{
  "d_model": 256,
  "head_dim": 128,
  "norm_place": "peri",
  "norm_eps": 1e-05,
  "init_out_by_depth": true,
  "optimizer": "adamw",
  "grad_clip": 1.0,
  "schedule": "wsd"
}
Each number is 128 + 32 x the weight over its row's rms, rounded and kept within 0 to 255. Layers, rows and columns count from 0. Numbers have three digits each. The size before them is the row's rms in percent of the matrix's.

# layer 9 MLP down (transposed), 704x256, rms 0.0833, rows 372-388, columns 128-255
099:095197111021107104169138093154057116137133125130158163142109144148154111125131128163167178176157113123123163115138115099099109124152106078130170078194110192223181144140099121133137113055125143112134132184127145095205207155156087094098088150148095148069175136159147137116109155113115127152154096137149140128147091125131084136187144161160129101131204121184150103121115091130120148123140
090:119121117183115130096131107154138129138056094146067123145142141129159166077177068118117145169162124031091186151078089140168146153083080123122103105124158181166101148128114127149100127097169135107143104125118093177205119114174074065156153143139161149159094076182154177160135140139108113120085151175140153114167140151171132194140129121115127138147137160153106131146141087104150151114162
098:122107113135142111101179158131179096077140126174159138103102132077164188120160138134129102161149061131102156160144121089126175194139124153122149116103084086223091137130111166086118111117127073140118122159186131116153103107135167141107147117146118119176124085172130114136081152134157144135118125149118156119113078140077129164046172136182067136136073166146110144101119124150161209141115
101:130016144154077159089160138150120153135144147091122117165087120100176081123143154104148130101148107133069180170117138145075123094130176156134125159183085104139174134071120165120091134081100070108117124159140168124140106130208103104182162120144138149112181112101149114118151115131083140126065116122120123103120081150126123149103058138100104158115073135117136097143116130170108126130146
100:082130160143091164165161130179085129151097141129109084090173099139109162150158184151152120141133137082128177149154167119104140119187118178130131127133144145132106136128170085113136133189136117141083194111176150137127105122115062109118171121089109130107122147127104179136138118129158146126063093155167139192163129076136174115159107149088095099139072153239139180190112108173171185166146
109:104116112163151134159131143161133159105158119163110165108093063109160143124143177120061086153146166075181128050126075048135141149150184115149181113119097080102137097080140127139102177144147130140150083108146158141121174111174138124163118164163119122103113085116144105045051134102187152082127133112066124132143158190097083056135118120124112119121105134171096143122095136103202175111117
104:111149226188098134159103197170081117055189120112162138157127128064146122155151159149172133103144112144159198098124156128152133145116127095130171110140154119169127115124142118096130090122159127146153213048104164136111166151096122172090113141182121111120108110127114130120132140110126112155135115101117129125126082085148156147115164068118132145142141127123162179050095093121114121122114
100:092136112146095059100082108142142187148091118114099157118108181093130169161112127138108083137071119159131115186103183144120113155102161118132174107108201125135125132136134109195177154132151133137166106079093068110136144162061135103125131128131098145167122146068129147116091189146175165123182156128095130115133109156102100093060104101123134142180079115107145172158132113135167132131095
105:142126097151154144116100190135146093108141099107125121159142104103154135118129091135138066074108181153086144131122157140102104147122134103176116125194154103071097139130122110155105111117123150114125115098135163195137136148122094102114065147079201108099132104123142103173062072064089105100175100125118101163056084110162185128123162160125184123112136134062109178166099160138139189109089
112:159117070129131139118142080129134163145075111160140113072151141056109129183141135157032116177135129150157138102144159115101121109148161098108162165088142143154111164089123149149094098067090125125122100105151171160115159166106165121135145122207134106136082077143128121081129054070128149146143058151137151088125132136145121131109103113109175176152159132095102176146070123035113099166081
097:141130124134118131137102164163072090116086079073131143120146130163117140142162151119168172133167142114118180090137092107136119102122070117077084147119131115183107129126176129110119144139112109135166187133081149184105122136094113181149116105140147035140203133128170125180157107121124168123156064157092166121097144137124173123133130139135134132112080149094126128152153170134145115113177
104:085184123141110125115186097154163160081079142127061155113173129080100147142109116140111118129118094152102169102141147103164124133117060143069160086155122113176116181102161148118182124090114156099161118123106113150121128121100098165137125135146124098127129132110100204066135163106170117118073156155141170112105199155137156111167137083067113138149138124155158169091134148201153065132080
102:121149110144149115142096104152114106203069118098111095109163129149123101137146143136104151138124144145117123078069175129138090161172114170099063141151156151115129111139152062158099167131105089160138116179113140123146132139119153123084064099154074108116125124024126137105107174145097162177142100145159144205105140137166118111066137124141096141194088115063124115105106122064088083135104
102:186165128187146155135206076157190193170103099135103161109144183149150148144083075112102112121101133096130139128074108156149121129125116103107146184158112056113150154126162126050109070187150162148090144162136114129197140116127148132157185064106143089131140133163107168084132144126109138199178085129173146174175144151123170093137104074111117095149128117191121102161157099124129147085116
093:091087126149133133090099146087118110143135150154112072090115200143110129193150122123139126146121080173090095102154093167101124132114125145111121144207126115182167113113140068129119126100126138111135124116139129120115092162120106154117137133107169145150161090160193111143066094091178130105161147097120103175123118176098127135089127152124123112122084079101159128175156108073150136098082
099:093108171125127057145165115142126111132149105072085117125180126154142114097138124255165101134116150113107156083183131054125131122089177147160138115134046160093057094136119126092170072117145154106086179101168108164136153145137100137141120104151127140104120163185129145128107158132165120141182143125068125084116115116155135069110090158126126121117117136146126094171123159167160091166138
093:166083116108141148147102202153108146142143121192090107087119151171111110124130163085139120136113147120107136104121114155148138129128120124160055113135088173152167161132201103159166173112093129069192107157110087136148107137104114120115097160106065074101076113174129140116130111079104138150131102148150110128166100136139153138170097051121221090147155149109101073164143148173130166075134
# layer 9 MLP gate, 704x256, rms 0.086, rows 373-389, columns 128-255
102:166126092118121150092163166166146034171145191110109128156138136117124162166090160105141153111145125119137158121067089136120123110149145176138049125118126144104107154152149183109111102150158148155129124123102155075062131093161150130140127148035154096137136128124140122162128119155137124130122085199133156115147169146154123153216118087112157176219171152140149079151131143134169146142083
098:150109072175189110133158196088109169159138072169163091115162096142095155175076109096146072118167132130123173135104162142069110120129174124130108139082162144091119114058146138193179189180117080117106168159120100161109146190111090121146118104158113152140192165126144121164161093102129148153198095104114171089164170133108168105087161119166153116143110140178161154113051145151112118137094
097:144060152169127120096146150140117157129138155088058078164095085135120109139154170097125119112130145103080146130129140182073118141106165149179120196137055111138137126096144156155118172141056090062062087152142152096200148116194143109154159113114161115083154149112130098140162114136077141163096095090129086108141093119095130154084112106153108131176075128145129077137119166227190084192138
100:127038136104105120068088143168121167119091072097101099123153099161161041138086161125122094140133203115068152095118184079113117086183131133139131139141123116184131117101133135126104140132145124140166131102111126152135144134184105075091082096143190130102153097126084191103141175115133102079144148129130124110127111143114135142159136143168092138092178162169098148079079123172104102125160
104:148067148141137176066123122156129134100133082087107151125130105141162111143129160160121135085144073089191110141122157118121122082142124170154099139072091100144116143111185165188083097107164052108136101136089137128071114083113127160157051109116126153098137107058185196085128142105123149163143170194112043156177127133136093097109122174095172127094158094141083166181107142107107083191112
101:085066059077187090205097104120089136147144147149140156123156164154145132157132140122147123114111110117045120158087170089091124134027154098100126126108114121116143120113155154144144077075113087119124129117116129133135056172187180165102160159104176152151132119084144131122123070153135166180117095131110172148165167123153133122169136136141096086164161098176137126089135153149116162181127
106:111154131173132098176078122136129134160107133150064109112114120136161086162125141148092079178119147188149142036102106147065159133147086124138123164094180197128139113096124072102092117124110125135144138120124130172142132200076111184167141075140118131104121117059113119169079105081120168149123168089136187109134157061158107121161140115140124161134105138104132152113044129133148141099197
101:141123130123123128102133123142163154111112172112067113171154156166089113165192155117126198094156176128175126144170197143143175139111160121126117143111158088169121138134149139152096095156114166162148112106091159158162136113097045138168137136164099151114106102155124081150156164185160119137080106096142101140232148098103102154183109165097127168107125147122152134096159196174145081157097
098:127154136137135156126110130052143071151084197166079128180144139132153158087116115094114086071180155093158141098094116130139100147137157159106077152135071097090111155174163092089121124135133149157187137174090152146114106099066096124160091179108130143201154139064150146110069173147129157139176180152143132139147100067186142132121097161101095115138114094151121074156131082174125070113149
104:079166133126092149176166147105130135131131100133108174157129131147088090096134139159162112149125151139139137132064088127189199115152127131137163142137143167136104140114117090077135141138109132086117126180140168145125150195160144164128097027112188120170122121116115160152104050130169152150082137134137155138112179162143175136152056159148220120171134130115118102068047093119127104158142
098:172142151116147170133176166096136180148148122140130078159102143189119078116090150105208106170085175191121135099112152116104120081116113118165101157167101134111122065145164093120113127086109080138096117163156057099161044136128156093091154146135123142168131150064093088079109176094160082190185183093083090174156140176168127169086146136134157131071118145110101084164127112089140177161152
103:136141137079128136100110173144069090087129136165166153126097134122108053154133068187115148128106103105128128177085117158086108118102167138084138187143177136114084144154158137158122170164099166113094182146132135107100138158140140091091123170092164140119184091121128150114160099107137061129112166156158128144123205096101121201103082113162106124081151116106085103161155223138134114130141
098:173106096101144117160139174230080140133123124155075123126115127122086095206094152101101170120165159161148159117146199135060112061183170108128103119098176171123104102111121144131159105143159103111107106160117139162084109149110117115151108104113083129145112157059100143120159151154088112167147123042094153112127118147127157164133133184163082062164219072112107154116085125165179138137150
113:115176123114157130114057160108129156148148128116080149162126164095120106108209123109134106093100163161168120145106076145165142172137132145194114188117162088117095154112182146168126175185067136109140054156195167108190116079109083108102147068090154101126161130115180133131176147126161126147168157164152116194113143124116111141152131132144190188188161123179147155086176168143180085167132
099:132183161070141085160125163048073107135137191145104089122102121149136079186119182075049115135167148095139159127092122149163054154113086078142129170099085148144102086103113117130069076099155108126132128136119126084122105162142196153089098124136090122127169130122168108098065079093120096145115138146121099156162161158112120150097165166118146068143125122092078158147111114131148142103156
101:069170098077120109112114095116121128188054133182146108078173115074165099180150209157130124183115141122123148116168162118146156129169128119199122125129156110090108093081143134103133095178059051164151064163117111090145150112180108140119169113121132144191158144140179116144097164126131111108127159113163142144124103200177137151157137120101156152128150114173098129132121133156159115177125
097:093088116163196060113098120087158073115141113153105182121149131152113084103157131122154148068148143101145131144040122145108114125073138160133108132166128106128067128099161181196194158132121146059105111126118168087102146091090160108193102104110129183148103092111132151037159124124160105160167132117161078126145079094147111138061164128124164175094133144118145169161161104092122170160073
# layer 9 MLP up, 704x256, rms 0.0884, rows 373-389, columns 128-255
097:188101075096145161113092124207160142126150109129148105133111150129070126125133190155099088157166106101137105091125154104088109174164145102146111126161141112148179189091205140101115068118130115137162131093154181080100103122112142104114135122125119147092138113149142132136072112104070139126144110182141199171148150158151124154147122138157089089155132129097113128208152153128108123117152
097:131071150145104135141155139053096127155156163125150140121132158179163197125105150113167130085161107126088177113075153206138150128136133117131097168069127117144105150080154192159138114146120146085117135137089122146186105122120139148118079152184090108098122082176205187094137209122103158177157127122176111116153169125147123120142160107103145144070136146120169142131113081115181061140132
101:129129093154164129154148149072171126159060118193093124168148110152105129151172072151117184119106114149142119176115175106099136143127161197096151182110159097101137122227152157104120173115156150154113106138105137077119174185052091127118149151159106144142123123113079159087129117182125139179156120148103119175158175154131105086125116144120069080177117157114165207124141146129193098194132
098:240145153108144152150108161127120193114112103050159149161111085134083135157176131141059104056143157140078141132105182120128100180207147161098130112122157117134114118146131190134150199144156118109168121162128105127104165103131142133077152139159108087163133193120156156064127160142129128141141116125139158145061128112134114139114122136159129077205152135146086116152111135121112164078169
107:123198146120151144127130148128129131068185182112189187130163091084173131114122113102123114138114097135167095124091147142160115113107102111163152120097070107200195180133155156130174142137160122095170216057119172148120139111129154152150166105129174142147150106116134133064103070130124116102099087143116140140138098144119148098145081107114135101141119128121091208180147196052130102095119
100:156108119171102136140170157138076090120185140108132135151096173134137101119055080115095083164167162065066190133107163181173178113126090125094051127107111090139129131117148084133192089151121113111147094111051107099116160133117092102127136117128152171173113137173095174158125119124128071132154120119131098126123129141114136089091080117086137122134106181044085119109128111157133076184128
094:143102151083173180095180155160139099137173100146163123166191124167114139071136122164156149090171103111104172090082089140103153041197101135130137135130054158148129129111178136077076121123159110155137185165181150155108073122148091162154145149124146113065147135161170111122152098120114130153132120118104129103089172114136117133144150141111148109088113177157129079081123160126082106097174
104:140183146116095150107187120114095088131152120161192084097091069106108152071146096127139096157144133104133161121114156146211110139184104113110131109189128112122168149173128114201125109146122142119127179149134116095129125119090147122126172113105114111198069168094100163078097107036108034107118134121143138126132098100103053144121116117136173161110089150095124127147102131154098111168164
108:120163103121105125109090145107153116079132109121129108135092133049152070192160164170103127145077116146121113065157133161144156134176084111141133094103129168172151121147125094128131123120085174158113090026108102102176082118194061097119123078154188146155110127093159155139176171130145130136104180134178159065074111124135090123178151135116154132113225167121104157087128080141144116138118
101:130118128132109142185148141149166188101093120141191142165124128210086096111119147141148151149207089097151106160140110158170105060144063118164167129108122105088130179109120147089087081100146108140132130123127090107061094109113141108068159123129122186137091154104124080122089125127099132099123151118106098094137083187094150112115129133171099092176130107110106117158154097089116136117180
106:160145164155125130127100148123116107123173112069140065139114127095100101179157107092169096185149167079112130098125144102119173137116115058094111132127167121138102081160118130163142122136126073139150110105098138135078131137067161122121133111140092119147162125067172147055096130089107145166072103066126100125091149196156135166111162098106183080156083167104075086097142124070187147151160
100:109139118125155137111124132115073168092136136120135094158140098101185171137155064090148125134105079144064088132142155143108101159123125118174155139177118132156135156081121165098135170144119125119168135104156118105105118129102198124126117097218159136120117167202147087128197132155131086148147187100115158134083135109091168099147141117171126134147110184116104086162088158149103121136090
098:089148159133071062112141089110159139137113149168135152155097164089170120140140137115142089171158117151127134121074097130088168178123162165100091052087105143127179148113115108116090106144147110161084088118158123100129143135124124180167055136115109212117119130129137058089124120143067086095133150152120134134096145109153177145160083125118144148064111160167059126148161119190093151161127
107:133163148041075128079074129104133163132078142123086137042060112123145148168106134191166083101084140138096130108126121125162076152124083121165157134076116180145151156156146129105131132115068119103107126115083139123179138136152122121138175092090099146136138081134098125145145128062138140075080169131104137125109106157146071137143100118089117172177124130137125132097132171146167113053150
095:214123159115129133111149145130153139134140065135170081063147083112173077084076139087157184133136144116133149165083112155146132112144110118118124138132191094156152130085086125144053145167126118147178126143112179069166136106119129103095136175112128112108142104060151093155112112148113140157122106197159112118098134114092108163092155124175120181138128144102106126151060126128147173109091
105:102060118117130110175157194150097128031150128119130130112120131126116105156042089058113120095186158108115136143186094130097120160126200122082095145115103164131167131133139135139135205136161148118103158136159122166136144117130132121151082124128127111093061163132081046056167083138148169113101134128082093121169143153108076063168125110169171058070124093099101163155117157113134146118040
100:085108179116126099153080135159047032026167159114142103122098144107151122083113135137156081086103148121124108100110138200141106133139068136131094174168087176156117130151125112192162158128183122095142158181136121106110094104094134129143070120125131152161122153100130139100125128107114114122145179134137149141136109171146152136134171143140121103112146171091164085074176050081163137110132